Weights of a small GPT-style language model, trained from scratch on English Wikipedia.
Size: 8 layers, width 160, 8 heads of 32, MLP 640 squared ReLU.
Training: a variant of Muon for these matrices, 158M tokens.
Each number is 500 + 50 x the weight over its row's rms, rounded and kept within 0 to 999. Layers, rows and columns count from 0. Numbers have three digits each. The size before them is the row's rms in percent of the matrix's.

# q: layer 2 attention query, 256x160, rms 0.0425, rows 0-95, columns 0-31
# k: layer 2 attention key, 256x160, rms 0.0424, rows 0-95, columns 0-31
# v: layer 2 attention value, 256x160, rms 0.0424, rows 0-83, columns 0-31
# o: layer 2 attention output (transposed), 256x160, rms 0.0528, rows 0-83, columns 0-31
q0 102:477462487476595450552431442536478506546470527533399439570556563541459486530466516509562584497441
k0 142:433413488464489434447527511508539469467406492454490496492459597494500478436477490581534557501552
q1 092:470503580583477511508503560477534456545429436602419448556479571486567481422498398553587525514489
k1 119:475504514501410509477633474462449476535470459506578487539395442489454468546519508485609572499518
q2 074:453395495444484511514502434529478460539484515544468483529473504533495483467541435592478425487549
k2 092:489576617457514486477488520472485514456550571547520513483576496481547502593388482549541495490475
q3 087:437472423528521526483521476469475533473524446429616587573461483511437461484495505519490477430487
k3 105:490483524491554512499441555488486572590575564555459513561487446507626509491479468526502450551481
q4 095:461428550439583461574448490568455470508452480525477498438592576505499519567451547542514486501515
k4 093:441443541434563411511494589551411413512477495406515431458468516604422481498485500604484508461537
q5 080:381455530500523474453538506613504438607543530559489487571533492471549483498510451521501504483531
k5 109:390461546541515475511481498535553416465575532500536461503406452451444445503497544459558502533573
q6 084:443553463477505561583474442506539632508511546427452528385531547523517465550571577475557520494508
k6 101:516469569495544496516480532497553515550558550578542528505531470582588454507501473591382478503521
q7 085:572475561452560432531447463466516521622538510459448475523496475492485551543489532553564491522480
k7 101:473496556490479449451502551554467518527478514484533529439555535488522504494490565566510484404492
q8 102:470469504459426529499419537463422492425565447536468397521471485487456565448543526565521459517579
k8 097:506562477422514570474503518385476358499452456588479523452473505541490512501470494565506444564495
q9 112:492509463557477427501549560453479519493458478567444423533511565487507491513514465515556629413550
k9 119:547494482513391504478513556487475525494517464537490454492439520509494532530534506464528544407526
q10 087:428515532564460490595432589534581546462508497518486509464460536472490526508410486499406517517510
k10 089:497504493526493561546452546525573472424328473500463536528502610468417422474511510640480549449541
q11 094:521506455499501527566434457435424487509472555447511467572402464494519545480431532422592539520476
k11 099:376421520450610440440491609482442511536461537526413497478472514437481578508504447558515537473483
q12 100:528568535526499574551425523479540619394505485424535551500512520542434533426456500528449506549500
k12 108:488504451590497511578436534463509523414466472489408508597491514406492444444467464518537551524487
q13 067:509426398500413531485466543468528433529511540493533554486536483541497520527502569431368527450551
k13 090:608539537558509545535520482504551512517521517468474468489500529506507536536503467498416468568425
q14 099:634551456488441441570502438548562488494412518505523475488598544586491441534488573491457553531566
k14 102:523530549453523500562473524533585554517496502435574452475521511515531478473428509526527432562509
q15 094:508385511471455452543463402492383484532584436426423595452524553529509503529572506423626559433471
k15 096:506401472501559464446515566455470457551501507531433520492590511527629482504509465550497521469553
q16 099:490477494521409496571436441491473486435495478592550506496463495433593492480418570529521451494438
k16 104:485521558498500470509478471525449459446574506499546485492498517470533586479456544554530523393436
q17 117:579484419506407483455485470400496530407525492521488512488459510470474556494521552482454552451537
k17 128:535588484515551465459468435500485521464535483499364421512579535419575587448518433469554503488426
q18 109:605509352485457490490437496475460472600480510527481487453518517609451496488499513514470497461514
k18 117:483505467518514491444387514561477518542536473466402453495579522504518442543507516474519366558404
q19 089:488516448525526498565497472485454523472468470494500584429612552492436488520473522479512501478481
k19 093:529497483567450502559616444514524554408492486535497569525525535516503505484429446505454567519495
q20 094:580503410554461453496430433477529535464491536445467563496415465463518556502535545522552587462468
k20 112:477535523409568498468500510465411528544521594534428454546463482495554520433539476507557437521446
q21 105:379550523507527512492499550561547457498486472459527545440465490514510435590529491470500462458497
k21 111:540468486395519470570471629542575518530512505505519526471414486523467453470540499532392413595560
q22 102:467499516561374502443553473487558444455493428505441584516550545458542467457560505524407460507517
k22 124:564578550546495544494583421430553571578518548533574486569509514513552503533469508442568486532442
q23 086:501589536442492501545513481524557447530494420527474542415563510387513478553512496524490481465562
k23 082:501597581436542468501556461483457500534586438576495439493525477465477560492503506544545562452446
q24 103:544533454454562449419543466527521412460534480504490482509529464526489520477527468523450400474565
k24 100:498558471511523561516472459498514548362529501479570478380580496504502475514443527557513440515503
q25 093:451527464518504540500574527485575531526450588572474529595469512578516460463474484530344463475524
k25 097:585580525487502512482520483535574473459487564499569480503481515537548525534480526478472478537414
q26 076:539514448514468527494448494456493525412529437402545580395525484496557565525585548446555516518405
k26 085:517558411551549510588431509538513500445508499481486589509575444521559479520511486438519468477542
q27 109:495436542452439479482491460506397492506565501488494470509531552463448537454524503446489452461488
k27 112:546485497515453493515516507494410502490536479512379469523547501512484481489511436508559474554473
q28 074:538501493539537583486479495470570486470485564489482461542392485527516558411432508514431525553540
k28 106:507513498532481494466464461530564497516518542487557467536524444438508535545519476455464456436456
q29 090:627545455450510499514491411469503494439444492432395520543487507441518596452507549452548511465466
k29 095:495568489490522467509492442493464542566473462553496454480590410501524507605596514520566493464409
q30 087:525559513483505492664322442498521482468473523541426442506423535552479444503478557610489440548509
k30 114:535486558495418472570458557417445480471554504502517475506411498465483467519415559524486457438429
q31 096:441506563462440497473539461537487539455560452520494512491571588484490549436489476475469564390462
k31 100:493452415495471505571470483578498451501560494511546394547504528502616448448520447464501523492519
v0 085:448480503546543555595433497500554504584505505490503471523455357520505520592521446551621478459503
o0 083:432477392532393506471549531530528550429541456447520594458496550491438510503494614422393565435527
v1 098:429473532409502451511437512539479461533575436574492514468499495565514563452503412504495501459491
o1 092:572520483555482509533512446468506497521416536487497488566559500413550407509450533516500527501490
v2 081:470485552432549549561494564500537485534533521494543419540504423565519488494490440563538490549507
o2 080:537467449575456522462484482522417562504508521480519600514496524498510472530529574417493462464529
v3 086:502572417561530514521472498529392531438510489441520470559436446547482524580537488560536524399613
o3 081:448493433508424534430458527470514507517495500488522533429542552485532521459481542424550480532444
v4 103:481495468513545469529532531526406548442534525525517474519456525425454480598531503532575479474639
o4 097:440530484507450519519433512499566510571460479463539498461503568602551468491491523494468433508404
v5 085:459431477466505547417509528515509475426489447501511550566491573464464452375458436515513426501461
o5 083:566631483493494401633562472507459500498441516440537433430613482519535623599502494507524532530461
v6 084:548469465478483499482552471465495629435447581521511566500501539483522483559479498445483534627449
o6 075:373478569504564497471482547591446502571507492543541449484469477538440502514535432550511440489542
v7 081:471489518455534547467499502523381498382447459484476519572419475539459506553540486525525439523595
o7 077:525577461509492447524445496524551504614493508531503497457601603489567452443485479495579471477407
v8 088:567450421495478410500525432526536459533507501494485427416573516512460533543478595507491559538502
o8 081:382510596548555562496533541537517472487538479443439539563466449456548483494485427488448410498505
v9 094:547521522454471491546474532530473542565431506544444504456540544395501455510485521482553503439582
o9 093:468490512519457561462502500417539427407535434456560448517408514501507579411544465445450469523386
v10 083:620481564426561468527544498503470494438428545505510439588500562515505390565468565470408568436625
o10 077:484524583500552607484412529477491395529530484467495496513470519530511547368512405522550422591453
v11 094:560577461581538393497478519496421475559538516515543522496512568462534519550500546567476435445523
o11 087:499432540529361528435463520475539551476454515562408521529513460473597429443521472495542512528461
v12 082:519505521505473366502480358453517428613516540474557530469577547517503504490483467364448544551452
o12 078:405492488555522541483569589574506405529496549529409468566474424507483511525537480617443587452541
v13 072:483470442496476515433528392485478509509461529440529486467452518479509578434462550468523455643384
o13 063:478445619518579409519549583562509429486578476516527553510550516456431445626534454496491556400590
v14 087:488513432492559462533435520451437548517504537515497508579422475525556561561419531501527471466451
o14 084:440462573537434448462543528552541491485457474493497541435596531447466419538507432552472547500516
v15 113:506540607514530468537449468457518434595489494554477544555589520485560445458490451367451480498452
o15 105:534468454505472510430505493476516471509469492524452485536484471482469541466581434605464613499503
v16 079:436548480530451582508478518517579457557518400527534506415484554439525477422525404484490542480496
o16 074:575463427498538526470531472434444571418461537518555449574436405464490548514474486486496444477495
v17 104:487389469555554537494517445426525413569452417513502525401517535489481473444409403474571512609466
o17 094:522515517508507430503495497559561534458479464571513443534551489468449508579547476580427538462470
v18 098:531503401576519465476518470499421572486503546545530544497572544405453514513454524434470512532408
o18 092:422514564444533470483507542464555572516520442479504511498515456496517570568528402563468490507564
v19 074:485486522536522551524516467476366501439484446439465468424470452553469498499429530416512522610537
o19 071:458487517488589476453412489553639507598590462599464499524537576470423473518554456530481535393483
v20 064:513544535546437455559432496499442559458584587530546523526527426513527513459507492431418483533440
o20 063:476471537472577501476447442478529495603481544577451498512506521537434459590489522517453568457604
v21 080:551419489494510449528528420465406492577470477435515526462515545506492540527416556461464516516445
o21 074:381529579553507518484500545571616410436481487510448481536569505496448496532494408521456557514578
v22 094:497512562490481418559485499524446445614470503503474509467553592415561556509529496428413553487534
o22 093:547492475496519566457505507436583462474498510563526506584366446564482422425514443553470485533534
v23 105:603484531385488463432565471488536557451514620488503414497521603528549510447428564404457538589456
o23 100:465443631526554487478478501496419402501546421471497499523461459436485543500589478558576441549489
v24 097:456478613495554467559496534468549454586499527553457488565534515467520527488489443504567478411468
o24 094:574508424523393489560524475483537495472490450471520537454464542586471475514523588539411579544531
v25 104:560554408573496477421576447507519495559440505547502526429578572414488496468477512464485496479465
o25 095:474504601450528497540418502437505495544484439490487454518505481533525462539522432547481523498469
v26 083:539501461518472397434419573547492511492481491503500489522522595418538494507489593514526396477513
o26 082:488525583519483516582532477468532491485526483487440529473425457468527500485514519462452566469434
v27 105:393530551574437531491489521511499467463561398499526514530550466494428475441599442544550493555509
o27 099:580594399470557516573436402447456500613433594489461511471542540566543483573413560431490560435479
v28 107:596475439579515459449521535563479529436474540527553463593546513446507510534534573578491439456519
o28 102:505482611492478567523464531425513530472511496455464575441426517484542557495490515393495498516507
v29 088:537455371491468440458500428541447488483562539501540452480435423559543610506451473497564463612442
o29 085:424480564497490464561509531496504486577482468480534578494548496407509461631546581460461522402531
v30 089:511575464536470504376511573494544514406623450439577504565461453539481440429449624525514395515471
o30 088:516474566479478453539421424457387530579413530494355488428613511450560531582516522443590543475406
v31 068:508422426496530478490464470518482594507378558586482516562591490439421581587615521596596434475506
o31 066:492504580556466503456589592480537452357567495387553578455420556434561521434446519397448500499481
q32 116:497496501578464566592510558521531468502528473535567534487518449493548434574472525512531469601543
k32 104:501563452474469485534449507468544580505570539568524504526380468498490566481476419492457385480441
q33 114:459533561471450504511504555498509452509535441491416513546488507438513511436538541501495528566496
k33 104:590476509512486459540534483455474572481554498573580399521462565485496499558497500463505584581550
q34 102:554509503554415439546479399543521478452486454526624498537493472564548610539600540491552461525384
k34 087:485562502503520451488519523472500440498445509345506602491418509533556403489462528468556492515470
q35 102:560494615599558516570488454586593515531508551480570379500502456500461447474521514430450446617470
k35 110:515555607504541473514448478607530549498471599451502524538557472451393485576448573480474436539432
q36 105:559515570456573567532546512548501563437494451510565475456419504550517425525512560493595509582492
k36 107:499482482514459445521394485419525452562457565516608470443567570475596392471518513466485496470440
q37 104:527429526501481431497603563446432459496496541489483503497530433502486468599488501535448516416432
k37 110:486447559528503516527415403516466453485565515507467587457464574561559469559468506492504532465491
q38 131:566557583540456555447415442466562487520478560532526518447459496474477505494523531537416593524607
k38 134:494511647503539433624446450567421620527486498504478510435548484446511481539481542520542445491441
q39 139:489610496613502519494417565504525420491482484497499594456503502575431482562529463536520557556512
k39 112:635469492540449498560555496470534561542399491505498473426446496496493338432449503521456457498471
q40 119:421461501553551510433424515418486463429494557524530504470378474420496507503484435572466495440504
k40 112:497504433554433463503521472574467524535487494573446520454369386509555450451495519531508426452514
q41 101:429577489505464559556481492503487562529629504531522484571431424540560446536418483496505566475512
k41 093:472457585489497477482521527500544627470490514485451446435442514505557515404562417569496508501455
q42 124:516536565562388528452461543500465566538503448467488585453593505433562434478493551489540505545559
k42 100:479527594543564493520581512499538441529544584516439430507512506496484531508394543512586565538461
q43 107:522455516494572472430512593530430506472557562446499527495520427498487400513511460498474467505561
k43 103:480493508492540509491514445521457501499592543550537498479499452465494529560511375539422429469583
q44 117:446503493480512452493492566521395522553479481489404468476480523465463516438523508573417480441517
k44 100:490409474477504560528542543412498445507435456482469498520526490526507454557449505527514531436606
q45 115:478487437589422551442544572536579603480563522575509528570469484489545547384482462477514532477536
k45 091:529579494421563475465482556476480457443459434578471443447538490515473516516497475497558593521454
q46 125:489542472489558510500548510542592475427546520504573547592420497523561631517518445484530424492459
k46 110:515454460394505424553506493480500500524509444480518440484439426533493528520543454482477549392420
q47 117:587524562436556534504526385535515594460572475454478564487461500487526581395565525466605503512475
k47 095:426442573555497421494556464531510443466507474534535574543490525536521435536488558475487557445506
q48 108:411484426400437529523444514452495488574458473529464476501609537503569504476487504454434507359540
k48 097:527510470440533469577504529589471488437487521503534518442543539537619590455582513524654533454397
q49 118:516489495497563478485553428497539440464432571539530461546418552508495544488498437488419577435493
k49 108:483521496481405517433514449453461488435439430494498467506585527473549532385459441438481467453510
q50 122:456452526498540487527464451532488522546528453494442440514436571515458467532492500562527450557435
k50 100:515384492598410511494521531532529529446495621493440483495482516548443476394447548502364473472542
q51 105:468503514497473498459488434461468536491401482467555508462496555519591538471441529500473410461542
k51 120:448443524481543446530506518458441463555514524507537560495530522560488532537511493451520511361449
q52 102:564489540534456496493481465569414616481415549543478425555537540548513552484514492579430442539477
k52 100:501527584467466536556415597436486519462491562444480577517445539473510397456534550422599506506469
q53 110:534482498583384486463485485477533467433454430502622548488523444463535465421495515419566477534534
k53 094:504511415573555470408523456428502420461469410498443491453442424477517549513536545555489508495433
q54 105:488478475584496452462561492499534546565428588500530546470530580549510430639404541518446457563526
k54 098:514514538462526561482479550552487461473533522377536554528419530551424373439516448453442402581547
q55 120:443568557472513621521554394428560494529450524589415491589504553500537525504472499489423501544543
k55 095:503534539474491462542502530506503497483411535461558458520524552491496434426522479438517504511482
q56 117:550513573522570462475559520599549402463561517551484498508446482507522623515566496490499458510456
k56 102:511538517544502486511432458471423414508477591635529417506490480494473534482467547446533556476450
q57 128:571511518516451421459559563441450500505503432496487547470520467456512530479586549581507473447482
k57 098:493470488562572564450519482471552476559457530529499525389529557545603527502463552554510586539663
q58 129:589500551434476428515553527501383656497488459504563490500478516505503450517476529488522516460474
k58 105:508576518494529529470520479531501577480552535474523509517589424451489561617453486484559494522434
q59 116:574465505456507436510506508481495459497440591511433435550565543438527482483486428525510495547499
k59 108:588559551568570539421448467432533563456518462461455506524500565431484505504487501492532551527633
q60 132:490433539527548408492506430545538492471472507562563470512448476526536592566538514533504423410487
k60 101:520411445466412569488482471401443456517475431494505560471571517516475506516521515505462437535479
q61 122:454447483502492473508440553476449471540457426450492549513599475483526498521529500567530507483472
k61 102:500364517550538520440543466524690565447549543511502511493494479485490507435511457502536523482502
q62 109:534502488499529545535481569522520543506513449465603469496455423494473422528492490503497505504522
k62 118:464554669478533422504415533473522544518488562441550521435512466483490444542481509511493454528579
q63 108:467543365571549536538468507497484562564598517510445404511496537510470575464545488483516537520535
k63 099:549494493571472581589445480464520469514498441509479434519528463565475508493464525446534563521576
v32 072:504512413471465435490424552435574533520509534384559456449497540456492548509367547536494463421523
o32 063:569593531528505605480597557393549570462474443541479468472507476499537481497492605497551607559552
v33 078:478485472607500406499520505497575589501441501591538578511496390600450406520571434497548511439502
o33 074:515538562401586454481448588552509413570485494431458553482535516451468458463503506497493508482504
v34 082:526527578489468467504470517445476488527524551499470529425502418513491604367456565562499453511489
o34 078:480578525522550543562591429561562619511493501484513484560526571519500570480563493481521593506517
v35 083:477456542369513463463446465548442654517486540448456546501565497517502544483504542497534453519504
o35 075:463515480549500512518561563602589467459508434479514557556555401454516509422528550524554521576527
v36 079:472500476520489427551490453444587476581438369486523587425501449551454604458442514494522513366485
o36 076:567547527442479506508531594444439570503452491387435392491559545519476370618435516555507466618487
v37 085:454546535588469486466486426515422415510366503496599511429528432454508567504508502516447433456503
o37 088:439516440498539531559466614477515525550551486520482565567579509478487493495462494574488512586528
v38 081:472554494414450519493492586550488479554481512489393512593477488530418504495586506406488561520531
o38 078:585445535529449505493554487493485600327447411547561514459418416429506453535477491446545453449494
v39 082:440450492492564576461577448472571515599488501561437502573601539500523478475530515493580534425473
o39 079:533483541577498501492469519579485383474494495496588380396546424521503467552514547470462461508494
v40 082:430428416475401490509475501440525600508441532545521453395468537563515411538471497537437527461637
o40 080:584597603536547579472483525514539490529624500509509454480544511480533414414491517443620603583525
v41 073:472511459506502455566441563490441496577380456466547523573480479484564510398483512457515498485364
o41 075:493539479446429502462485548508424591531479446512486534499580505464583437488566454482479514458528
v42 085:471554533582551430496404477545418496398526478524563435526502431439494501573455503390519519459491
o42 082:413503490460482473459537615435385464585391467440493469516461570501500534502591521583479500502465
v43 082:426489455488487480474494500513603431507475441462489532432478464470535619451437462525474552409532
o43 079:470537496546473511443565463454529540491519570561492520464459581595516538489458534506485525543459
v44 084:472458438508476532518477431508441481526560509492466520488582466471546480566466506459525526449592
o44 084:510460441496441516511524541473488511538495566463442428520446558508469539431556573428489452597477
v45 083:575373486489521541450459550434476420509414480438471509568490539529449498450578603540521501503457
o45 081:612450519520534506597585505496499470443517474558568571489422448537526532505526509507562577487416
v46 078:500512594442494489468488543497522470373462442440447472518504420477478507564368461461498454435458
o46 082:571567461455481534563450525499544532579552436440425482448527469463546456462451498487502566524560
v47 070:485583538598524506547488509447506481548439530505551518548403550467407459456434498408504524517504
o47 069:487395462407463366520496476509523556533560474561532461570537465482475574584484522542467438432469
v48 078:474463514636516472588448530478557570515489483518423530529481452495479431445411503449510639474455
o48 074:560544493460506491440521577443425459473555584494516550440522547505558461571447473472544460452420
v49 076:412513571462441512600518532586520474422500475551429466539653484450454599390549534502494453456441
o49 072:463483451545422495442491457490436447511533474505481548458527491459467576520435473551582481518434
v50 077:456645445534472435547445509477475532585370522495589511546478484536477585424521491569530516497477
o50 068:485437441449494507407547559448476610498481489540561513494536466460482446524480443479432533555533
v51 078:492507562526521545470515531567464589508502480568532460436514506481495572495556574511482421415459
o51 072:479485443514474556497542457506504541479492523524459565502463493507504462568438512498431521479620
v52 083:475438472560494530498521477516432487463559508540440497465530516508519486586486572491531527492566
o52 078:582536591440604517479533375590553467409454554547533448584383559516533586497489484512500434522484
v53 084:536455513428591484416448516503482486491496573522472525374446407418517418484584517589494487587472
o53 083:461531484428572537641510457461529533482533468535519471577504549523435560478462495520508530437534
v54 086:451478490415497571451577555517530500416535487520478601465458507514446428492486433470564507478467
o54 081:485530576439510535467448454584463428550497476485541449476495435456476491405590443462453555455573
v55 080:482521539557510451427386432423376480496535518518491400532472557456511461527497424414558460509558
o55 077:513522589445537512512474536582577508579511456484537563497472477490506524508556512519526421506428
v56 079:519479531550460509566557416467514492569556476499553550476527492514409540527542523520481435414492
o56 075:426515480601523490547488508516484436548427485494490486586518471544575588471524465491462541498421
v57 088:539580478450494581553514477502587418592432503481574457475459354637465503505495529477439564430470
o57 083:496504541549406379444458513474500468491496511610499487503458582476475508461493406475544429590502
v58 088:456538465481588459431497499560513580470479522411472538487560501500553520556468559459649564394461
o58 081:433508521472538532489469546498523489519436502470565507527471438541525503559431471586524470601612
v59 074:477504509456534444509475566415568550515517420556515467508495397506424541441480525471561426530462
o59 067:503479540458495510469535446467513534434487546463554473478466506470518485477496494507555561457428
v60 089:418505500555465391499498528519490531527419474427516542582530492550422408496550436411432495425540
o60 084:538487488511477458497444539482508489510514432518484547494570387468542542505453496579594483534555
v61 079:435600528442425542473499511533507531442497449529498528523529580444469569589482433473583476485484
o61 077:508495462532495465476479543481513482538511545408573581474402374509457529485560442507456506471493
v62 075:492484493414461495530434444465512536419479548519517437518583506554377575546585551437523519544503
o62 069:496527510578423513519595491586559438427549489417423582605474410505571488498532453544530526550476
v63 069:497508475528565506502552467510620474539489505483594463562497571479543520527534464517520614452478
o63 063:513536549530506419564490490430444550456547480420461477478479593533506420573490454449465459471497
q64 080:428414494515513489490538536451456436475529500507600500530479448488512508427457532426523589468459
k64 087:498436530504473487443500448495468448549503484578500377572475488531450552441491483507516491474580
q65 084:490467437504472535460469492481455540468516529496529650489443481501426544492465552518500627458514
k65 091:560516545521533509443467460432415412544540503464469496486469560445445538440495424520579503470511
q66 082:514449421476495593429445501491499476426541497430540432524503411590523494385468492512470406509497
k66 079:456422498492571534571522471481503486449519467391529522529577520574486468439519525584522547512471
q67 094:482576492437458516500596508443460522549428585552566489558412492522472567513427507598577556464595
k67 091:490481485465537431520542535495451497508534538505550482477519417548497474577545475490499501517424
q68 089:470476556578410528440627574375476494441536480530550596431458506478567507457582506493578499560504
k68 094:516493620467442526542559473497428473480509475458524519449465508556584506548576414507471504411443
q69 089:497488539491522430500474505586488518515527487528565454479506546523494454596475475624457557565451
k69 084:517552487524581510457526493551631593553434515431563510543498549460521499488479520474522482540494
q70 090:559583493438435530570514443502460528513489496558539479454548523522485540509494557500438444497432
k70 087:557550540439399532612610443450443521462491492483583515474523536502491529468508558562575478530469
q71 087:529448479457549463615442528563547473489481498517527464482518569524455469517524475461455553511495
k71 091:514555443541446443563462496465490452532507525526502503485453552485447485514430483454476472482556
q72 093:515528557495536446489586492524480460564447509510492494369522443601451508613537477523565526487534
k72 096:541593487526441488402491539535527484518436485567535493481435518450545458552445476477480387567592
q73 075:509370488482533437507574558490445426527477528518530490542366429473542448482581482548560479535526
k73 086:524508496525510458501449533552546468518498505524563430419417403511426409581573452542451454568502
q74 080:507475416432432450512412454488583471431539472463487612546486487417482580472520541474493459420436
k74 096:503440514461529463550546455422445466545513493491490521491547527561459451507542519557582561483439
q75 085:499510557479567508449462494496532507611461513511523504608487486490507497588449491547494520539493
k75 084:484565526501514482382497439510436540557504537496528526446508563445524526566528475501578577423520
q76 082:422503506492511534491533522474427480549568528508572538571464437537536499542523490508537459545465
k76 087:426492580528486429363533476504429539506437564503480482456402518489601569525496525486559555461471
q77 078:480560502515653480626463510470548375463490506438484495482509515440522546531406510535511408487485
k77 077:430462563514547489462528460606524530581537531538470494554443485508530449537551537532566559538466
q78 081:515506572517506464506539545482503545521569510496544421558545476555517483487465432507496564516482
k78 093:485526456478359481470526523514496561548487450493551454523412509445530520508561461452535502471497
q79 080:515482476523563517534465528515601474497452444478429602417587489558468452593465567503405463527530
k79 082:550505488493514509548358550599526509497441459477494518487450441503414453511510586567468466526500
q80 094:519453427502487550516472553465468496409526566533513492501442447571479547474435529541413438458504
k80 085:530540582417575517534439525457509550464538519576406497535427529476433457562319539494424573506488
q81 080:495490591518459414535464486497502487418477496511660582450545519486462437590463500450433466574491
k81 089:523464480517538520478522515504508520509460520537539566535398531505461583473440502467459493504460
q82 098:453466524516456429510499546551516469524510448468476456449501503454512522600577458433565550446475
k82 098:408499524402533486507473598508499476468529476497495593491419477496494501536562486553525489500527
q83 080:494488393511507529490479422449603458480477560489529485533486483497498405553448485443432475617490
k83 080:533553513448546532435529468543573531470455570520578534441578472559486535529472490520371488494528
q84 103:515522533491519449498462505513538546485472469430596501497521463549494433448442497443497499527452
k84 099:538463569518526496497481459443492584492527504472538534585480493476489398442440480577415479563493
q85 084:521586473425550545562502513518569472515425485528539559439590553527503494455443509558418482544510
k85 087:535513468546455497631490485594574504482493467405570465525483537484438485414469527523438528438600
q86 101:520428486489482431463452422484436470460519525538407508605510546521434585399456503462530543487497
k86 103:599450469422550495363545460442409482546535498472465459530485497521452543399471505437461489487494
q87 101:470505502588411520548595422471514534506506467461433499604531543430481464466486528562467484462465
k87 103:489420522518443493578565501545452504513511543532453405605526547470503534449511444537520572491509
q88 088:424439509528521509463485533594469494496489495503503567498479466495446467546462499518462502451495
k88 099:438440534444556481463466620506506586556444552467502509530456399514486536564408552491427498489473
q89 098:552514560572482468567498449423531563468439491464459567475476547410453490495503530490541549551492
k89 096:482486559552482467519483475512482482510512492562453513583420453406515507531505469500559518470429
q90 088:454458544439519475446393521473494453510517541508491577579449452448585538486505508417586523429481
k90 080:487424474571505502370482498408507488475582432540531586451568510476480488512513505422532538370493
q91 099:446410534530395465397583567440439384549508479527508570522516492448477512461561519471554554383500
k91 101:523401448513474557458540451551498386607549538474519499467501549518529507551571475498408516514583
q92 087:497425601551470483496594567474437545493544467504589532477506501451473537518572513533508535461539
k92 080:493471548543464515461533438502478460548476521491503494597533555493554392578503505525441504560420
q93 090:430502538557538489531551517526517529509511535557471484570479433460482406453425355502540543487466
k93 115:488473471535469494415508572496531495561517455498475504554429464424508493468481495447509552425586
q94 088:465503504469503479552484607502503566512541525490484476550477576476525614525493490553527639483419
k94 100:532503515452504458507502523558497517507482510539497442533424450492476540502492554463472588378534
q95 082:524543574491444452449467379539455611497512505530441434400512526518525575552576498508553581492523
k95 090:519514451472553512513477518460510444453497424536432478503535488443557528387443519471625460493451
v64 076:563343495502537432447520489500440498472438474508488580559570502527440535589532511463522552505516
o64 080:364584499487607570565474566501607466546487560502428469493413535456457540461460413587541417485423
v65 099:537504391432469527520622399573491503502512468508365443424519472548447472473456495392489474575540
o65 109:412478587541470477449455595456482515538509487446675578533455520515596523470582539484515526455480
v66 083:365499423535443525476509535505548539489514412485524396565550581512556517427504537514431485411484
o66 081:646467504497464520546437514478550450511423560566440588457519482540443497521512556515527523591498
v67 096:571501462385369499528475537442520464436578518479530481495545490497452419527569490449463564501543
o67 096:414468543575503571452564568508417511522531498481502470518476474536592507479523522551578478493450
v68 121:470531524533486512481567545517457489492513436538497563567479467543407508433518477410518402417563
o68 120:543479467445527547559413439498589473528506563510511435480590502483589524524512522557446507581436
v69 100:551416434440460466498460442453543495429427470505463554474555564474506414499509442487504505527600
o69 106:494605594547479528550638622504455569595535509480543421460482523503538519486497477580508448505423
v70 083:590562480546483499476481575517530470454578556561523438566546542438422527579555499612421552529427
o70 083:474484435450506516501461452521479507487471521439490496528485475582550411450451459428597484515503
v71 093:480405464420534480515593450444615515421603542441484436563478449609490510472519485385582508522410
o71 094:425528558559509546516496579503464481612472504515435585435592580421519466587572569615433509491513
v72 091:643569515433418445516493557481463379423401558477421514488572541440405508570509455512540598522461
o72 088:461509481586567559461485465493497577531564508424617485517446426533617505491473500521499380546528
v73 117:469533427507555503434544464496455500475416546485362573488469471508502522496432583391536406446558
o73 121:491474520488540491519530485505532499551536514522615376538493538490565456484586397531449528586495
v74 093:521483491442478589531535526538551561517599444559507464590502471567531431440531460461525476525582
o74 091:461504526474492483536461578441441450529444533494484558482481470479487550536499618534496557400393
v75 084:373461495544448470471467480488493537583497521613543483442536526506489519424483511477506449423477
o75 086:621557511446462543552501497483581486413522491551452544469499529506498494576468482508457529550552
v76 112:492509572478501561441495456512519460566419555403446575610542518411527538454453557485494457558409
o76 111:549524451554573421519505566495466511461544478461585440435497504524544484586492436545534599456547
v77 093:537457488502494490497504521374445512517487495557544551498527494541535514479449523378419413491474
o77 094:469463480525464577541517486506542485538531524528424458502440548484520514497570502649552535476542
v78 100:512484513500472464548540498531471504478422568512442519500527456597417448568559495440581440564571
o78 101:489480601474533505510532489469508452530588475516642522471481530505509571510510440544446512483404
v79 108:574535530513506485566433580392589535483485553457543466441520489477658487498504513600517594501473
o79 109:465422512520516496417584453551371486513515532538441464556488469525373461472519479464494454507534
v80 110:572468432526579487492468452558473478551455457544529621422426533534427507576480406526522447551515
o80 106:485599533491478493555545492503560519439540449464525432466543530400543492439470511485497523460473
v81 078:494597512538439568394494478549531420531463457531555512476484598431428453467472440526470487441492
o81 078:622503447501449500581449487493412579434499471455465459432526506475647483529440547483553517479545
v82 099:444558442549535514444466509529583476529494525428478478497449526405522544527476538556525590468459
o82 100:532440483540487507520531435509506499528460498528438533485527495514446412445535473451537469509538
v83 079:595481541524478485460541436481579517476502597488481502539617447449469528464461527520565499515477
o83 080:492515508461515478496464552453475513494532484475522489456450504533543493535497429480495504489496